Each number is 128 + 32 x the weight over its row's rms, rounded and kept within 0 to 255. Layers, rows and columns count from 0. Numbers have three digits each. The size before them is the row's rms in percent of the matrix's.

# layer 9 MLP up, 320x128, rms 0.368, rows 124-195, columns 64-127
096:116172173178096133123152145056129101191135150151121115099123175144096162132130184162112160189149165128109154177179132189141187151191122111140119138080176097135156117076138151159077111131141130
103:138174099155145108099104165126062091170093172117146127132133100127161109115139113107143137159087142119148120136192142164084113218132082098090124139126141134140172139122191101130163175131101138
095:128092116095120104163162161158097132200099061091130116101165149146157105096159130156144155083134057154065078151111173124140119156131077122200093133126110156099154153119080171137140089133143139
105:108144112113119135145112077103104126119090122155098179129160102142164117129158102135179107110146128077103191104116155177117151196130179145117103054093146173151172130112117061136078149132125086
103:111150129122130146118040140155151123106069147141086092194115091050211124123058136123103155076127101098115131097107145128102123157150138150123113116141093124171099143115136168117172144178139129
109:128108110116227148182128171130170130130097174089121146154077147108091137124121128141186114128126115156137167129128113115147122115125104127121109113132094146107143110145136097142141099229182127
100:176161112143149095128039164169148138136175183117099026215146120096141138138154178092156097145086178142120114165140185151077106134105112103180105138154077136114151191113134141156096153061127118
102:142174074143099130103086088177171129114117092175128119115125164163127089109105091123145145118104208095140143110157178144146193118124165092103062132113139142147196121141107110155174113134081109
095:130147102129097062109103141138115122153107138096154134184125094188155151131151136169168100162169121073173100197144104178101104091124059116137125129114168163102125107203208150173112136159161108
099:104154148078174141138080150151115096075170195143102105093081087132151156101127137104158080163132126124112119149087113093161178079069142089111155140198152140163109101124118131032163144073121161
092:150117137126155168070174159127102116068173095085100108127127146159061086135134154167111130140102133067085072104153130083122118159168166114140070119100119188142103098117121154116060190086141115
105:171133153125119164113135133130151151137141102098108105083109151136095154069105051159196102120083128110178102087108165150126110153118097070119124109071127132117077153104137111129143077125154106
098:136139124068196145091100119180104080074120101087167112119116126106182073067107176076140223179168078133154130146099153133103097112124112101179134126142097134135138075095096149146139127085138123
097:114158179165168112138092110143049131117099173159092139131160110110106147133090134171129124125157181093090152109067135131176151144103117137086103109119121095091107170139096133135140124175132167
102:231119072119138162148140095150192127122081170098124100113145134121164163149119160169131076136101131138125110101109187117126142136126098135111124157163144112157152132174085167126138091042142129
100:097117161125146117176153084146146101095150146163139084142142133139176133158150140114174133157097109104142129143099114126144104098081159157153090141054059126138104139114109103182135158127141132
096:115176068150162094130164155103156144087112150131124136165165102161121132154136130157138140113080081174109149216146118136163088199118125083165111137158125108147156140094124105143097104063122155
095:173169132107125097154110091132173150141138131108091090106125164145135126150156162152117081122179115147140118119139166187163132147171135103106176108134138060136122109122092116153150136251104129
102:191091092142060126206204089132121125099140139118157180114184132102110127124139153130137071131153119133142138154105092118146129184097111119163172073135122075121085175156128102129055121107128121
094:088119126086167134099172201091140117153117125142108151119151159091090165155117132150136096161146123155120136095133121151065141174142101102166181184150131137127105098154133085113085104111149175
093:091129117077103073183176123165128144100141076113162163133127162125112118089098147058125115116140066128129110105138125182191139132087149137172092126149146152121163119088116092099141139123131099
100:121021115067126130079114171101088129155137071156119115134136148137139105151143106086160127081127149143111065132128135119117149144186161132155118167130111087091126165097115090112176137112059134
097:145085120122115168087138085073121111105079111127130094148114140151140103109114182139196135134183130109121095144057115156108114097120133179182072170152156107101134113142113108119160106145096171
106:129149103110065120138096102082119162167134176095141117123117144114128111083065145153153118086099133069094096148193189138154099127140111069113096121143156100123125111131129147081165107107113144
099:146103174097128153121083135120111105076070137118173078115144109112106127083131105067172160183044149065150139078107134138092146091118105186117115170142124144170117114098159118130159165112114095
103:189152143179158067108143159136102051111072105153147119177109147178104135096111139153077136151134087121088165112100122190138174131153158124132124123104163195072156107082142149111102137150109083
093:116165110150108113132053130128145090102125088113156072148163150125136132116169138119125167181158105105175091153192129115089079137151168113100106073090164202165173132179167135081142186066125110
106:090070147170175115117112140190105171138113149162154078141091168098154110088093134138136095152167148104162119102117072107119115178112089079132125096175130131116080128150054115052141127128110138
100:115127122121129098156131142171141120097111112155153131078166092103116128161105125105112154176111134154172095161137093154076145089116148126145175158143153098191144121111130178065101122120143153
102:103116129116135162149106086103167144144122104169131127142148161129157134130111143163072084143190150090128126065125158136110113079132159124140080139137108146126145146159100180150070124176142087
091:201134102141164093152133110147136102091128141120158173138117163086127131122151123205104192140108150088138127131164145117145093155131112127143141161147180155102109117163151189154110169080151065
098:174130110166105112195122125157142117073061108124155132097141147149114185112095147168100141145160133102164154075141106204108122089105152064109099139078139131130146160142147089127081090152182141
113:125091168135150119103114128182069145160166150159095150096111112153137209111164092110151103134149114155128074150122182135130157123148161148073153084183188093150125096161149112197158167081113190
096:067149099117138123116096188137163177113145076097087092130109138176141086081094137135127093051101111151162131140120138114157125113130123161159134096130107189125160102193063122072099176153126104
102:174137061131100173140142124152133142190182127210102138098144136082125077137149088149116122121125152166110128133156131104133143088125109184106169179072091099112129153143123126145101156107181167
099:169123120097135137133121145110112104079083099162141143118070139171132135098132131100140076110132126123126114087137150152174075088129171139129100171149049130132173058070159155166079135101102168
101:139175150142115119159141125134163120147129137106112123154125125104130128158090113102144148094080075170096129089164103104184156141136149085143134098120128140172180135109092122098176162113060098
092:197141126147127147111154200104167202152175197063135116163151096100223117116129109091170121118143105162166108132133196092172119097171133118055140141135152132167096108157100115075125141134118130
094:117163129135113077114142178083089077201106160151052135136132160178102082126139103116113090079152095141141135120063141150042085089119113094139099124108118138137145092125123139127136123155111153
101:168103174105116133173113140136016141139176113128146118147158122073167127185141090132079089091140146131098158138105146132126086130115092113125151070138154105158162123183131081147069134094154136
097:055088143105183164105149116063134126120121142147124166060158155188078156118122137212161136130139140139148134175145155127141172149125084156104135156096085096146081122106088141141128165078112132
099:145176129060163059130100133110101067106218065071141137081135097158156112176154161136141074171128136112120127138076123112152124185162126190137096144124119127132148146119143159128174122167147147
098:119135139085080111171142098145082095188125094078098106152129141076174129167113166090127077147160124101050158124111167171124141110163128132114111188135112114154186165176191141093140126099155174
102:188131119154100097128145181154148160186144097138120149129147153135110102166156122100100098184109098092251097096135136074124154095133187098155128123134113092116132051113157161115090135164141121
106:129105158138122128126123127053099138075123169097130144137091123108144150108151106124095117145209055158159137175158125108156130082177144090148076114128108172091091111128145179106139137108171066
098:129097094165111112194063110162117121132189180139123201168154140076119161112062148095117134187091074127082096090109118110101154108085145133126138160121128103135082095045131085085162074108144135
091:129164087180115131126145164103132106172117144061093131196114140099157114112138093128125077116141062099227164173117093058145103169093140183103103124104151140103078095094063147165120097119165131
099:154105125096115151113127152175123167089077141025168127130051167155134177086146099149120112107098124123098134084154140147116123070079139109080123116134098138133130091093148120124126070145126079
104:099102100138094131161112103149080110104072084108106148159118113115147116084117194100109093147163114104126157165114063100112109160143073083137087146120161117102129096080096108107112137146105142
096:175152130169079133150126113121077084130158169091176114144104193148126134119145098113115115171175152056112182142099124121123033118130112089177161132134150124141166136150138135150124166123086131
103:154150139070091127192160128124132066122133126147096124124142117091088171142147152115143163152079165157165128116190138160095121160191084163133152126064097074099128162152078125173137147106185173
108:193109101104156118129161169052173120170208121151078119116100111119143086129177100125120143204155099057130143148125136135111181102137166123078147111052103157148110130146182211140136150099153160
102:188189140134118146167178110058131097140060138196129160122108181111138097166094188126153169160136175164120068136137116117103111144130139156176133153093099102144116124176101183102178082142152066
101:122120044117129140152129111105030130143117157144120098152084154126178187134112149173115154152121149074210132172144111147102100092121134127127099164134167157096123051185132145177142074157136151
107:113098073158167206154120155089138080177107163110083139163153139092116090059170121100136061088086115126087088122136158135112101092081097134090156147099202104191137128197134082140121139087129154
104:173126094193170129106102154159142126112112201178098112153089122074093121072173094146202085156092124172141176152121177155168124154147114066114085079127133152109137144114199167130210112128159146
099:176126138106165159208177131070151114129173107126141086121099121125074119115144091137098166079111124119112166113159184140124141087136095164157146170133154175142122134111184120124066097057088167
102:113148173130150106148098146095174122102157126119100090103115088157090125078133109136165134153120082168183121135112144041101131115116096114179149163087141136112071123125149145107152098142147109
099:116159135155111166143159055068122144164147102082184198143095163095138101075154090153109116173116170092222134192093150103104180123082140116117181116110118133114135156115159154152124152136113176
101:127086148129159107096139125146154093092068107133111134134144115143067191156118098103070103180140121140189181152130156163129123139088141149123201160162108136121176126088149164147108147146063093
093:115084136103082133144151081136113082126140136139092157120135103116154163105149117132132173142173189172117164078110136136116131146109143096245101153157181104043136106146172093084159092104155159
100:126162144144109159098157120134135102084157036127111143113109108111138167090137163171152125166159117196134146094061142045125142098076151106085147103141160168147134103127149099145139113115125142
113:092059130164151147086129177103071089162149081093085207156140097183132128128125141121136135072119098132163148142141192111078144141104090211189074161153141114123140043115126115115123137138109122
097:109112158140120135140087162153137172218110121145103129126101127127127111147161145125125098157080131126079110083136168104101109144127141021080075133156118131105093163117125127104104082104098081
105:167118175112155125116120129132118128128158064117053145115162094143145088131112142155146156045064164135052141162137129130137206094086098122100134094122163117141103085177129215149179154098144118
098:114180077103148175132094162136160140139166111188169106176199178102128117097113119140161160193169088149073101145103136138096124126146107088129116144102076119118087180198140175122103127159134140
099:159107129182157091075088119087085100098119081074148146114140171083149100165091053137072089102061095107114104158127078105157057151153164118151118172139144119125116136067116126095129105104120098
095:155144102110083113084108089085107105179156144137133131108117101141148118122055114143074135106134156081095113140125125041089209090107150194137126098081110153155120147120146110181151146096122064
094:097128173082114103130108126171092147129118177165096109192101145149111141144110145151159075144164158125109118165152123123145095083107162163082129137105101138090128105165156109092097159100140146
102:169114161107138083159139138139086130071165143088141099124122170034170140102141120158112130133146126191107103111140117160124096142135148135114144067191158164121120102043172129145153113161185107
104:130123168127143098097161137100049134153137085120192163099174164118111140143119118167119123186117157061125100120144180114136134128091098089133154177119054156138218091141148099165108173072119076
095:113139064097156145100157168111111088162096091088057082134091198111159106129190088141088091133151135142171110086079167206051130155126139098139143111125123083073116114162096136098116157125112132
# layer 9 MLP down (transposed), 320x128, rms 0.205, rows 124-194, columns 64-127
100:134133157104095128056119148176103125152193093089176102146135127089114101123114147148178121122115204157058114128088164130086155092151117077109156069115113148139117100112083162131071130125106075
114:147130133088139147150136140132071092088185157139092102098115164126195124096131133080063140110071133089113139159160151087101129142090122083086135140137107116128133143139121088072144154111061127
086:102064125100151120052095113142213144098118115135162092097160128105123108143161190124158153125071129152142115115169117100107148151125128131095134157164162139221121082135100110153166112111158118
104:117175211137149149169125062153126088107131115106130115164142128145143141178102190159110118072138076074082124074130074144081120161155113134103157163193084128126122201077146090130135142158128116
103:137102115168162145097107132084129148139083125137125141171091098146081146102161087120129113109153137156114143141086064089188115174154088060151115174132125123157152123161143126160175190146117152
105:123129147118177118140178148178114140104119103155138114138135123163127160122129131186156123138147134088069035131123088117135144176175094141132154167130157150096138116103111079106131141134144131
103:118093097161184206162135139141107107128135168136152138156138155113131167125199102165118092186090186132158050097173083099115111102117134064126132067116125192149118097111138074106129088169129093
100:086157126037121174119142112112142138139096148135147112095188137105111133213129057174131105154172124102128145112173111100100114195169132116125129157195123118140167157103077143126075088051167131
099:179097135177133111122145140131109119096126096116105160095113170217112109109157137115210099162131107155102165114129116079155111146095201061131189093116111192112110133071079153135074095123160137
100:141150140124051214113131082124139115086083132156158122112120121134149180078143106198143108134115116168086135100087171084142105112134127186087177103112178165102126052068138125075107100097066137
090:135104208136078155120094211120171194108152137146138166118139134134160127138153147109091096114173078094130143141123134152194112156073074151160180162132118122083133142167125075143131189158152140
099:149179108109056191134096116129141135094163150177143082129124142143145137115070151115115096136149080112151154159144139153148110082145202179166109129156141176178170145043100088084105144113133111
095:114195096144100100071093144232169120161108140142094088110084129066104178163149123122074098111134112155157117147158108178061133096107114123180127173121127102114130129131093149147143124124105117
098:070149180129099126112160150121109128151115166107131125171186083143215114071185127122143154096146109101150135123149082099139171114105196107122116075130121144144160095169136056149112147150149162
103:081135092162112138194151132113103111143110130184134084092131112167093074099164100077123135186109172193165172094079105081134129088147166169136163145174124112156153129100053140102092135123052103
101:153126125128115109110156114080107133139108142118146134106073132147121105170139084106226173080135104115097114125115110137051102155059166117112154087171175106074087137100136147147137109173109162
095:161143118143075154071141108075094156131088130167147113091154160120139127101178187112149122133183156121169133136165126185114179181105144055157096100090123164141150105193069149123148119170109148
097:198116103085085154163116128131081142132118157139121091119070094116106144176104116137104119085152114089088166116156120098135160100099141124135104173114138124144116103092068143136215119092090131
095:112133157123155100123101080092099116092071081146096137151153104147100184112136153139217158092150097121090103141133099133107072116126165115135096116148125084133179103139148141096180189099150152
101:134101133198154172164201108135157123065139082127102120195163149107134133130151158147143122110083148120109166205182116119077170145153147118174157164108102118094118091162148155115186146116129168
095:186126058189151126076133125070147105112151164106126159105141150104100114165150184203147167078156147078153088119163186170145160112111090125132126096147130118136064125184117123126096163157195115
099:077171176114072135137102161162142076118200110158130071112116155117094165136128111088113118125116130117132044094120169107161150113145159159158113065149108164178195142103060121123171129146113133
094:115175170127076139110135140165130113054139134089076125078086109153107104123131097087152168153192154120143165143120117137168142144169136100203133148120094130139174164110113133132097113204174103
111:097134158099107150084113144099090130109118186101132112096151137059149105137088181142099145140108072074165115169151157145102147083074083128097125183109123118103056142202129167129152093122171147
095:087142112172125081110072099146147117101131130137121142180140177142158108102184096122157094135167151162073125169134160163123098105122112126148126111047179056105161182098180162105123121165146124
102:135149130130133052156130185144091119119167166162160134122150143087108118106114150108014061106162115063122146141148115135177171212104085134092125141140157161096148174137193124103119152167140129
097:152159082161148151126106089133134054107140163130148146185133135143130101091134140116144131088194088116171175115113137125157097066123195166149129060071075146102073204109177141090111118075139133
106:087177191159131085168069141161138162114151096113148134119089144103143138071107084140062158122150161123133138142146144122125133118122113057107062121139091200120063103219118145166168126198149181
094:112154110170109154114143135140115126102108179134058157128148151127139125105174131082125145110077110165163152112138122131146093122115048149112104051125103112103133068100083131147100139126106105
096:084148090184091132170077102082125125184140107102085109101099086102164188104129090145137106147168155094146114119156073153092162128148184151061100153137098113119097202161122163099145157153134157
091:147125129117098097105126130116190121150079167158132112103125124189056121120104141098118174106082182177169125185096108077139138097088109150138181071159206105183141116146136100137132119145131137
095:153118144100206155127160130136116137105137095127163128157161120110119103108114144158146108142169122157129122131171145110097144171169156198111105192126113128120134108097095134162084134170107122
114:086159100147135151081104113162131133114084125156068127130110085117116202136154060103157110155148145117062101129108147076172145086151189196130154109118138133154188125118136051115126073091138160
098:137139104133074097123114130174109151083142116156124183123142078131149158119144133107162087123159161090162156158134168131135128139106135074126144135172148145226123182095143131082147071098174194
101:134137079078188132140116089173160123091113060124119114169091149164063135128102085108213156120092165106132104143102128116106132127101107140105118098111114100128178120106136149084091098104158107
103:212169098108124120145205075121115170062111153146128146090159092139124110078143104100146074180180110144085169102096115175142124106102160168086134133112137076163135141140168134164108121110130052
102:128144139148131160162142146100138147109162176114123102128187109104185107133121098138147130125122142098114177140136133146138085071082152119097070147141120133058166091116132061132140219126143131
091:153174098136163171155119095127081108144156112076159130148155113167190153176088081134165093152152103111080117118129162162141098158109090146154166131113162051100127091191068137092137148104134110
099:182155152120072081082135129117144143086109192123122095151152145098142122133098182216080098134106152133144111158091092150142128102116112114169189151149099160146153104158115120101049113106162138
101:144151131079070138100131127083135142188112169083057071125090120173091129135083084123135167098135139138168086125102136158131165119123098152092176153164098114112098109101127134077099106086149143
101:140105140156104166100127125115097095164135077107168107118156177146125142144118152091117111132146136070039115089097130147141123172146156126155141148103104142067153108125135063153090150146140135
099:158176191194192139108117177088083115100137079158063074140154120105156128133124081142103138139068070102153155137105104159121112160074108092140123147136163117108099139089147111116138188152159126
101:128107115144108101109175139118085197085150121139115131173140160139073147102153147115109159138173172105151147117117167186086139123138126124104155144105111127159190042146133049192089145138114021
101:164117100109147097097107089121149112099139100082169055131135102151192189135150106115129211117134063131101102090111131128114126160100123172119124150131106127162129116153145113107164117116136137
110:163085117060065131171105142078172128148150154150169130135068144154124109157141134153255078119104058120120146144111174135140162149117117137142133139163166135136140184128119141144120143170077102
100:101158057140145097097075119096136132116077123107117146143192142147171131097116165112089067088114117111078139099169028116110159116142164139129127116087093152189086120160071172116158081097140127
091:066143139148144114128126100154158152137167166129141093154094169104140142205079131133147128089098132107056132090162164119078117144125111096109106104145084153162126101135152099138183162179156121
096:138138087116131114140174116137128073135076152126141119136095133151169116107158103168142132218111148140081110146144098070151067112101140071091155157116083130107187116130124171114146159186089114
099:118095183122141095113136167127204183145113134106191131094133139086143146118121067163129126147184096073134109153132178153138073152104141113089117107141134109151111147164081106150103120139148148
100:147106173102145100174117113139122115120150145118151160135065165092131157094160106188118164084108160101106137126130161123078144140115115114152133152101223075184154167146103142178094131099093100
106:083146144124157130149095094146189096087145134172158157102110164085133175140149149150146151136174201124144132131103108098209156114159122127158154138156073110165092101136125113104111154098131122
105:133100085182075104124174129107119111130141124109126142139134098107069111137096168166193124140160101157133078154110023158087074087180158069109124120134155156115130132124110180093182097136137173
100:143163111113139188100103143172092109138151106148110138102155108090128149184139160150133111067110121130072095153105109160089146087097125135088120118172131125101072069133090122069135111130130137
102:165090109149134096098133115136161186162167125131125140150142146189095079126082144105098123145149121092147137119092117077197081167151086155125196157119111127080151024104111138118138110092148159
105:096197052210175135169117117138115163145195151142152140089126163135164101129162166156217148155136158162116093109156141164149091165094144115131145108121125144178108097147130104140227146113148113
109:149143113175089140114143110193110138141143117126149074090089131128145134117140089102131119113144120066106131172088142122104116142165005133191138139096057194103145188115155124104103108174153108
096:184144162116177155187096141128109159168112092096167076145095136155133183118170114142131158091119128143069126172159128169108130074136155148112167143160100095099144105074162135128066099114076081
106:148177178173143139083148128183059124098104147136114130177188113125126088095133122136103112125133162165162160142106154125115115172114133095138154094101136131112181101177179180141070121116067107
100:143155111123092112130121108176149138126131106121131165107131088140110126108116173065112095171121081119084068179132156134114116106116132150118099090141158099121132148134173228170159173143119116
098:151153156109152107160085148092156162099147138067128046184127087155139132143153118103128151089107121093143129101146114106138106125092190145114121100174187199141138180098148136154151132146094138
095:105093117194146165126163196161095146079087104153099139141135161040105121142218126149131145138136117141140083148114093141151123127106076113142133089162095161125142134186141109097074088102143146
102:157144161144095139170124149127132124126129138095170196068078117137094066112155144115190157155156125086120113168172086089137184115094107124124137160146132105099061142111154047076119137140069125
112:149126112093172153113136128092107104199188096134173140195159139179158121132168121165103177119089110112119114144160062119099153161101124104143121061164133091191102122121113072154122074145152115
093:144135107176109122097078094155128098152142111096155052127145145134134137111132118144162107098157165124155151088165054140137159114166089147135123139102087126146096179161098149171079168144171090
107:121166144076143088091119175111150149140119194145135109102123173071061075145142162138143177100124081104136135131056194134132121159141101131168160068092182124163091150143088112134179128127130102
103:113101131096117137091111109105114111087153104184157123130150114183121155111170120143255202122095090128108172142036108166139131101129181121131121071180125158104176113140098121152113142106132090
096:077115195206198102147136105124183137144116068112135128177127120130088168103082115146172122141118140100098161172116194187122139133197119108109085128113109114119174116090155121136055149131163135
090:162124186091145138171154153127106157177080130106189167153135161137142099148064152115097100087097152124170168127114123075165101089131142110082136168113172158120114102123124080071120170134125180
093:131125126129149115160126081130129113137092251125115140184127097128128147210091116149202093134146134084160129084185149115151055060123182211154164161143158192118072108119121110162103112105155140
102:123117101133146135135152128095164139064161097105146112143149098097147197160148143127154126094160183134173126125110138116109196137120096139129195151143166134116141127077123116099162123188109123
101:149111118173112112172163157114142120100101064110138124146126096116105160126122159139091128083139076097121097168131170103140116149127115111161058167174196060143177165158112201137169109101121129
# layer 9 MLP gate, 320x128, rms 0.35, rows 125-195, columns 64-127
089:158101137192171139124070104100064117130149156184113117119137147163131163139192129101161105143054162169104163137180102145118108126116068128099189149138084105139146121068153125143065123189130160
093:136150122121152100159126174139070146125094150122088063141032122116132090114127072146160175128204086134102141094132162104105110117092103096118112115079116130167155112126086153098115073124077164
099:119176136159115157063057122091141133120132131126130084126139153153140161135112168118133137117150155157127148179124107128080068102131174116145098088072102095114166115166091138175146183136203128
104:097141136127163118110110112088082085146093131120091143093120134115146157107141075110228119090120140124125123202040110175113069134142082075137196132111141153111150150185137169121116141151119160
099:133135141135102156127159160094154097143123132096156120177135157141132125102035116146163142119121090174184090139121127128113155126102062108101109134176165169166108154064107106181137155081171111
105:182155105108106126138085187155126129175092180074145091146175170149123150116115082140126058147101184174111142149110153110147180111171128102232152108148102156089184100152195133098105142084137121
106:075096149149097138150111166066110108113130128129188110200141157164122166187044142150168133103161114171149140119096124113113103113085119202129139113129138124131106156082140125135172110156125159
099:084129107137105141146142075121130120120070052118148118159151143131098201144118126192109072106105093098053126112136108124181108123098139148184117102156119112115159167108161180115054071132147160
113:138129115170053148143119135111040157146148183036150143117107167132107088138136070139084134109106111117144164126100109099141072123137113210111177165085147141109167156068187111141065153128157111
097:105145112171200101119097153079113154141093044137169146164131117114154121148077138109125131094098135184143112186048109161155151114138149097134150161185140116167170116138138148131147126127167105
103:098095159115095123209145121108177129077103115133087098181123095158164158097103134143198150125129098085116115182094124114132113148108112209129151152191098126138160150202141172129089127150114195
098:167175140129188174124120152104095141137069110110096147156081144114162102097159163125123210109206063103167115134139140152131123154137115087155138170130097097118122107089129133126115148105133159
103:055129138125119153076136183132111061174092118174073127168196090137138118113102106089126155162148075135096101126107105170130125157116126132093146136074127114130203138140160098199083119125134129
102:117121142169127161137094161151143038071135116135121115060057189122163159132143118099135121168163159087130077118144143120172136168176152148150147127100113175167116158103125074144092123075178097
099:108095168138117154154163158185103136143171100105110102116111184125116132141135140120102124133154094136089139194165134124156177137208132111091123110060102082144151141135139114145090115106169143
097:160145103139132128096091121142123165153123181131136099151078171151149146141186160131142100093127095148176082105109070093129130138197149111139096155132160168113192148130115059040146138135160109
090:123149138170132160148145111096169128118151102134130125129235082125191102128128102101143128093168177090158057121087097129106128171120116156138113148152155171112153186127133115157080186073156150
103:090164151091125103077127124087125113134110066132124070127093127220088149210131162075080121118098100084183111128105190144153110128157151103087155099130172127143090076088106127105121111139126130
097:089145095137056140146160076100143147106142152103155099168098090161138112136134185140228138071136128190056141165178131146134130145145093172142145104146144121117139123114101105090147157161125125
095:112070113148101178160066110199152131096089145119096117115105124195111162161100152106149118119159131160175138193067107168186125090085105116129133112160153086193081128132133164115159159122141135
102:134141193091174184100123145081123179077126072108099145192147103107146097098116140150135143122138106156126153129133106113073169144183125086119091140145155117106135134132098118115123143105143162
101:078147095181159098125105150114134118114106132178115107192145086158152139068159109095200189146121125130152130127149154146135136144114123143108114073148161113179127130116040101118125160104126174
105:123071174111100195097146137089109144180128110136169164097169132128131170129228125188128151147154167110093087106073164144111085112111159113130096122122105126100129126118128098118106086091127125
102:065173135203080106049159148118074124132078129148164058166129121165226118151173110150163075118122112124110108086136122147137104098107155169093150139135082065115149139122117138097114081145124183
101:135141137176145094160154147110099073116098112184119125080092106138131077124165136133090125121146139131142152139090117147164081193109129131096173129128199158133119087029135150101167155124138117
093:117110109092130167094125124094085143169105142148081137082100168128125094196079170140137155124142120103097127047160106107131138135160109144119142157080159051136134124096133131193186185175094162
101:110128178140122151125116092112179042092126099142131058133146113166096082102113158142090140118088165114146130083110152113146157140120091101138160125141139166168144116204122100177108110064180137
105:121117188092139069137136142139143196166110086094133147123159126137053097100163089156149141122159156126093199135129083107135119124107146057143133092128109085130173097113147056122114121091096107
098:121155157177140061103096162114075159166124155179073153130137159093100136123199128094232119109183152107092161131099130122147120143115153123129112165124121119143108104133121108128144130134156144
097:121130081143160085168171150073084127131117158081145149154124094163122119171153126156141180084122152152121138161130113147072139121125102073205131076113173193125090103108110143142093069152135169
107:139086160100128107148098079136117143131091095126139121117091150123123076159154101165128209105145117164131141079144114146152101113109124159107132109099184118166100137135184098164061122113147099
115:126079149135169149103117184165131163131070147122102113153139131102103124110137080132162101094175126121158095115142141105226102154128126131102175102148148170113105116048159087120086105111125200
097:132087135174094185147117081113196178127126108114120092088135133153143127113133170125071082111145075166108118062118108158115134148125105081136144165145185072129120144142085147110092086151070074
095:132080102152130145087126096149196157172183114108048101157135104105132093080125124107105158109138101107164151140169154116150104063187149141081091095122128143116181134157122084108148116069084152
098:087183093120118152110074210141108108112124181101126166141130133177110064124169189164132144071178124129143173099082054075136085114142143132187128117151123083122132087117204175129105120117136133
101:147144122164098149185109154185164187091122119107138154193098171132118153157094106174153123161190128101152135108075106072176170128084095096178113078097112124144108103119145119170185088130133104
097:095087108102197088122119150082114087157099099172152137167110153153112131152160119145097186148097136149135136083134095150104131163141093099131132124102186140066108127100134104146025064115094109
098:166093125183141145134106111138106113108110082141114101193200189184161144118190149190103088149145133105113126093110135179137070103114107167172123134113127146142136110046117082126115142148132148
101:142151128123106146154110142126134131140122174150166113123210084118187117128090157114137144100118122164134106163114040114150179159111165198184125099137091130134158107108134115125106175109128119
094:186098118056129098174106109125112110167116126111104089107063088107190118219131132195120097110153111185138114110160101138159064102159135181135116178132126142077141133166161115097076096080162109
100:155119129151181173100148171120143151116118150117097077135112106120091124146129127072124138071181105135088183153126162144121145166141139171144220041097105156153181159140069091111145134141147116
112:115120115089081161093162189183139187090133142128138126109161145162116064087155138132086124130141140145153115186118127148116118055172070115162121098130110135094141143114154142140083101126113176
101:125163141092123111160110107092148132097157151111167113132099088212163127125158096104200124111131084080177078149145133121123130129125112164148130116125095097116079102162170110134152046131165084
103:192157109152116154106163141160120160110136131160089152116104161128087101088065139127112092144140118132169100079147152121183118152121147039117135156126193131140155105122097153138099142092177180
100:140104140100108187126073095068127133157104127112173145074108146161114157127101129108075162112154175101143197054101117136087123161147155115113161138172135131119138064140099108163081166153110086
094:095067136173117130139077146065118098109118163135122152137129146132091172166145105112117161087115082161096204129160137152092077142121158153138085063105117122121114121104120144133089131159104130
101:155122117156095185081110157128123116148144174162144119085152114143088132150203115176166150090139166152175155149119093115098178116143135100181125135127101141110152119144133122195109122046115138
101:131084156116121133111114152137121103103079085144112116189116137113151143084180125092101096108131150081094168158134130162117094182152083178140092159163182133063104188100068128148054129120099163
091:108131130123149076104126154127118086124101100108182148176163138170193064161163120065154082142142095094134111116114103138210103126147168057075126159136176104095117128102088075140113147106149100
107:161098099105084173131104055176099093050053134164176127217119161128085111140150151151143124159110189162140099091128131165135133167160138123184108132106130135122117166126114138091140113097159117
097:134115110176164167118137131157130094077112100143075096112127157130135113204096152128100131180167124106146140171139090146176114120164110127070115070136132139107131070168117100213138085024161123
106:108059147133110160099118150085136099173153139151167140131165117127107164229128162105145122066120138146113126136113076129126169150073095099164215114105102135109141136020161138154118106150136149
098:196136149168136104182136103147119112137126161121136120109142115132118163150159085140111121111148168120124127106108150056110091116128157157130149088051125120134143125116113121130188116134080170
102:125138126087163084112076130110161153103162132086152195119174199184100117101123163150118163180148161122143149096113109108135149142123131091092141117121107086015139114042186143056148109147172075
108:136110157141123155142023116148142127111117118099164104184140165146112155205115119130104132136109155144151090098137125150146078124182148141081164147092126118144117150132166175167116141149163147
095:130161133161127082109115151077122135162147120127147102116133132125098097056160107136137099140163152150113062109150116164141118148126184119095137113102105144095137084154161118132112134089113108
096:195095143100125125108094121092080179108095091149150125128206117144159177184150194115079084099089161113136123161126095121159116159177168171097178099112102124121194130117122106111109076107157137
093:188163128124117139099056195126137146052100109122156094140146131140135172125087147099153156169053163102154160130134121128173147116187126123125116126116099129108148100139181100142129147090104149
099:119156130159081135164126151148156135080125131151119182186148109125157118108117162145139138169107107152164119119134137169147134145175109158170158149132132097129145066091096073139139107127194149
103:071120116123055141108114165193124043127125072122125135117134108109097105134131142161170100110075075156158115108091090174140145136117160078191124104106075119103125136149136091109109094113116199
098:183143200175098144124148166080126131105086150130103137114148127147107120204088084105127112151113117126189143068149143141207186153122149115104150129111087150142104125113099118109139099146160122
099:110112179127158202164069141129123120190120092117145091106126144116167121192158042180075167131084166141116114138137093086124078107103157120164103081148112141116152119126193122109113075127121125
093:081082153148113072106116069080099156144129124123146152185145103155101099166156150142089122098144078123086123125100142091090122139124159098180148061093160158175100104127201091145114104128117138
100:066148131144111162120164119140177121130100087099147177099113140150114072125158157119065133137077157163174194112059124129092146093140133170151105145107135111161132098116132075135081086103173130
089:157117145125120187156172112166082106090156118088133084112067129140168099104156096113120094078163150117123104057154125168178160114074147092133155120128109126160127163096077147170108122116145198
097:126151134106079149140100173124093155110123134074132044128066141157129127093112176120150128112181118151145121122104161110097142058155099122123136117070165128119157147106104077159113138191150087
094:139116169182139104108126150143153093118112143128103105161141141138098138144144146131104148132151080165167139140137112126131096171224148033131156157143121106088125117155136191153061127161111187
096:122127112143116114126129156197119117166167101136126101119085116134174164097187115154178167131135125121136106094158150126142135130138147115150092187109151129123185141101124180134072140168116180
097:126102170147106082102089132147118079155090100103159152220135107124199121161104067164144163105098129166102132106155142142154144157177181158051113077150103137168183089143061156121092132125127098
103:172121183086147115154114092095146129126125108142160164080167153080117126135156162095130142092125148131160102101132125122115174170130141153101206150176157098134132111158176098148132107144120103
096:163143092102122068117104202110077144138119085099134150071134133197135111166164138109181161152121118176168122130101161134124164081138183109206158127140094102137135151161126145116117142133212067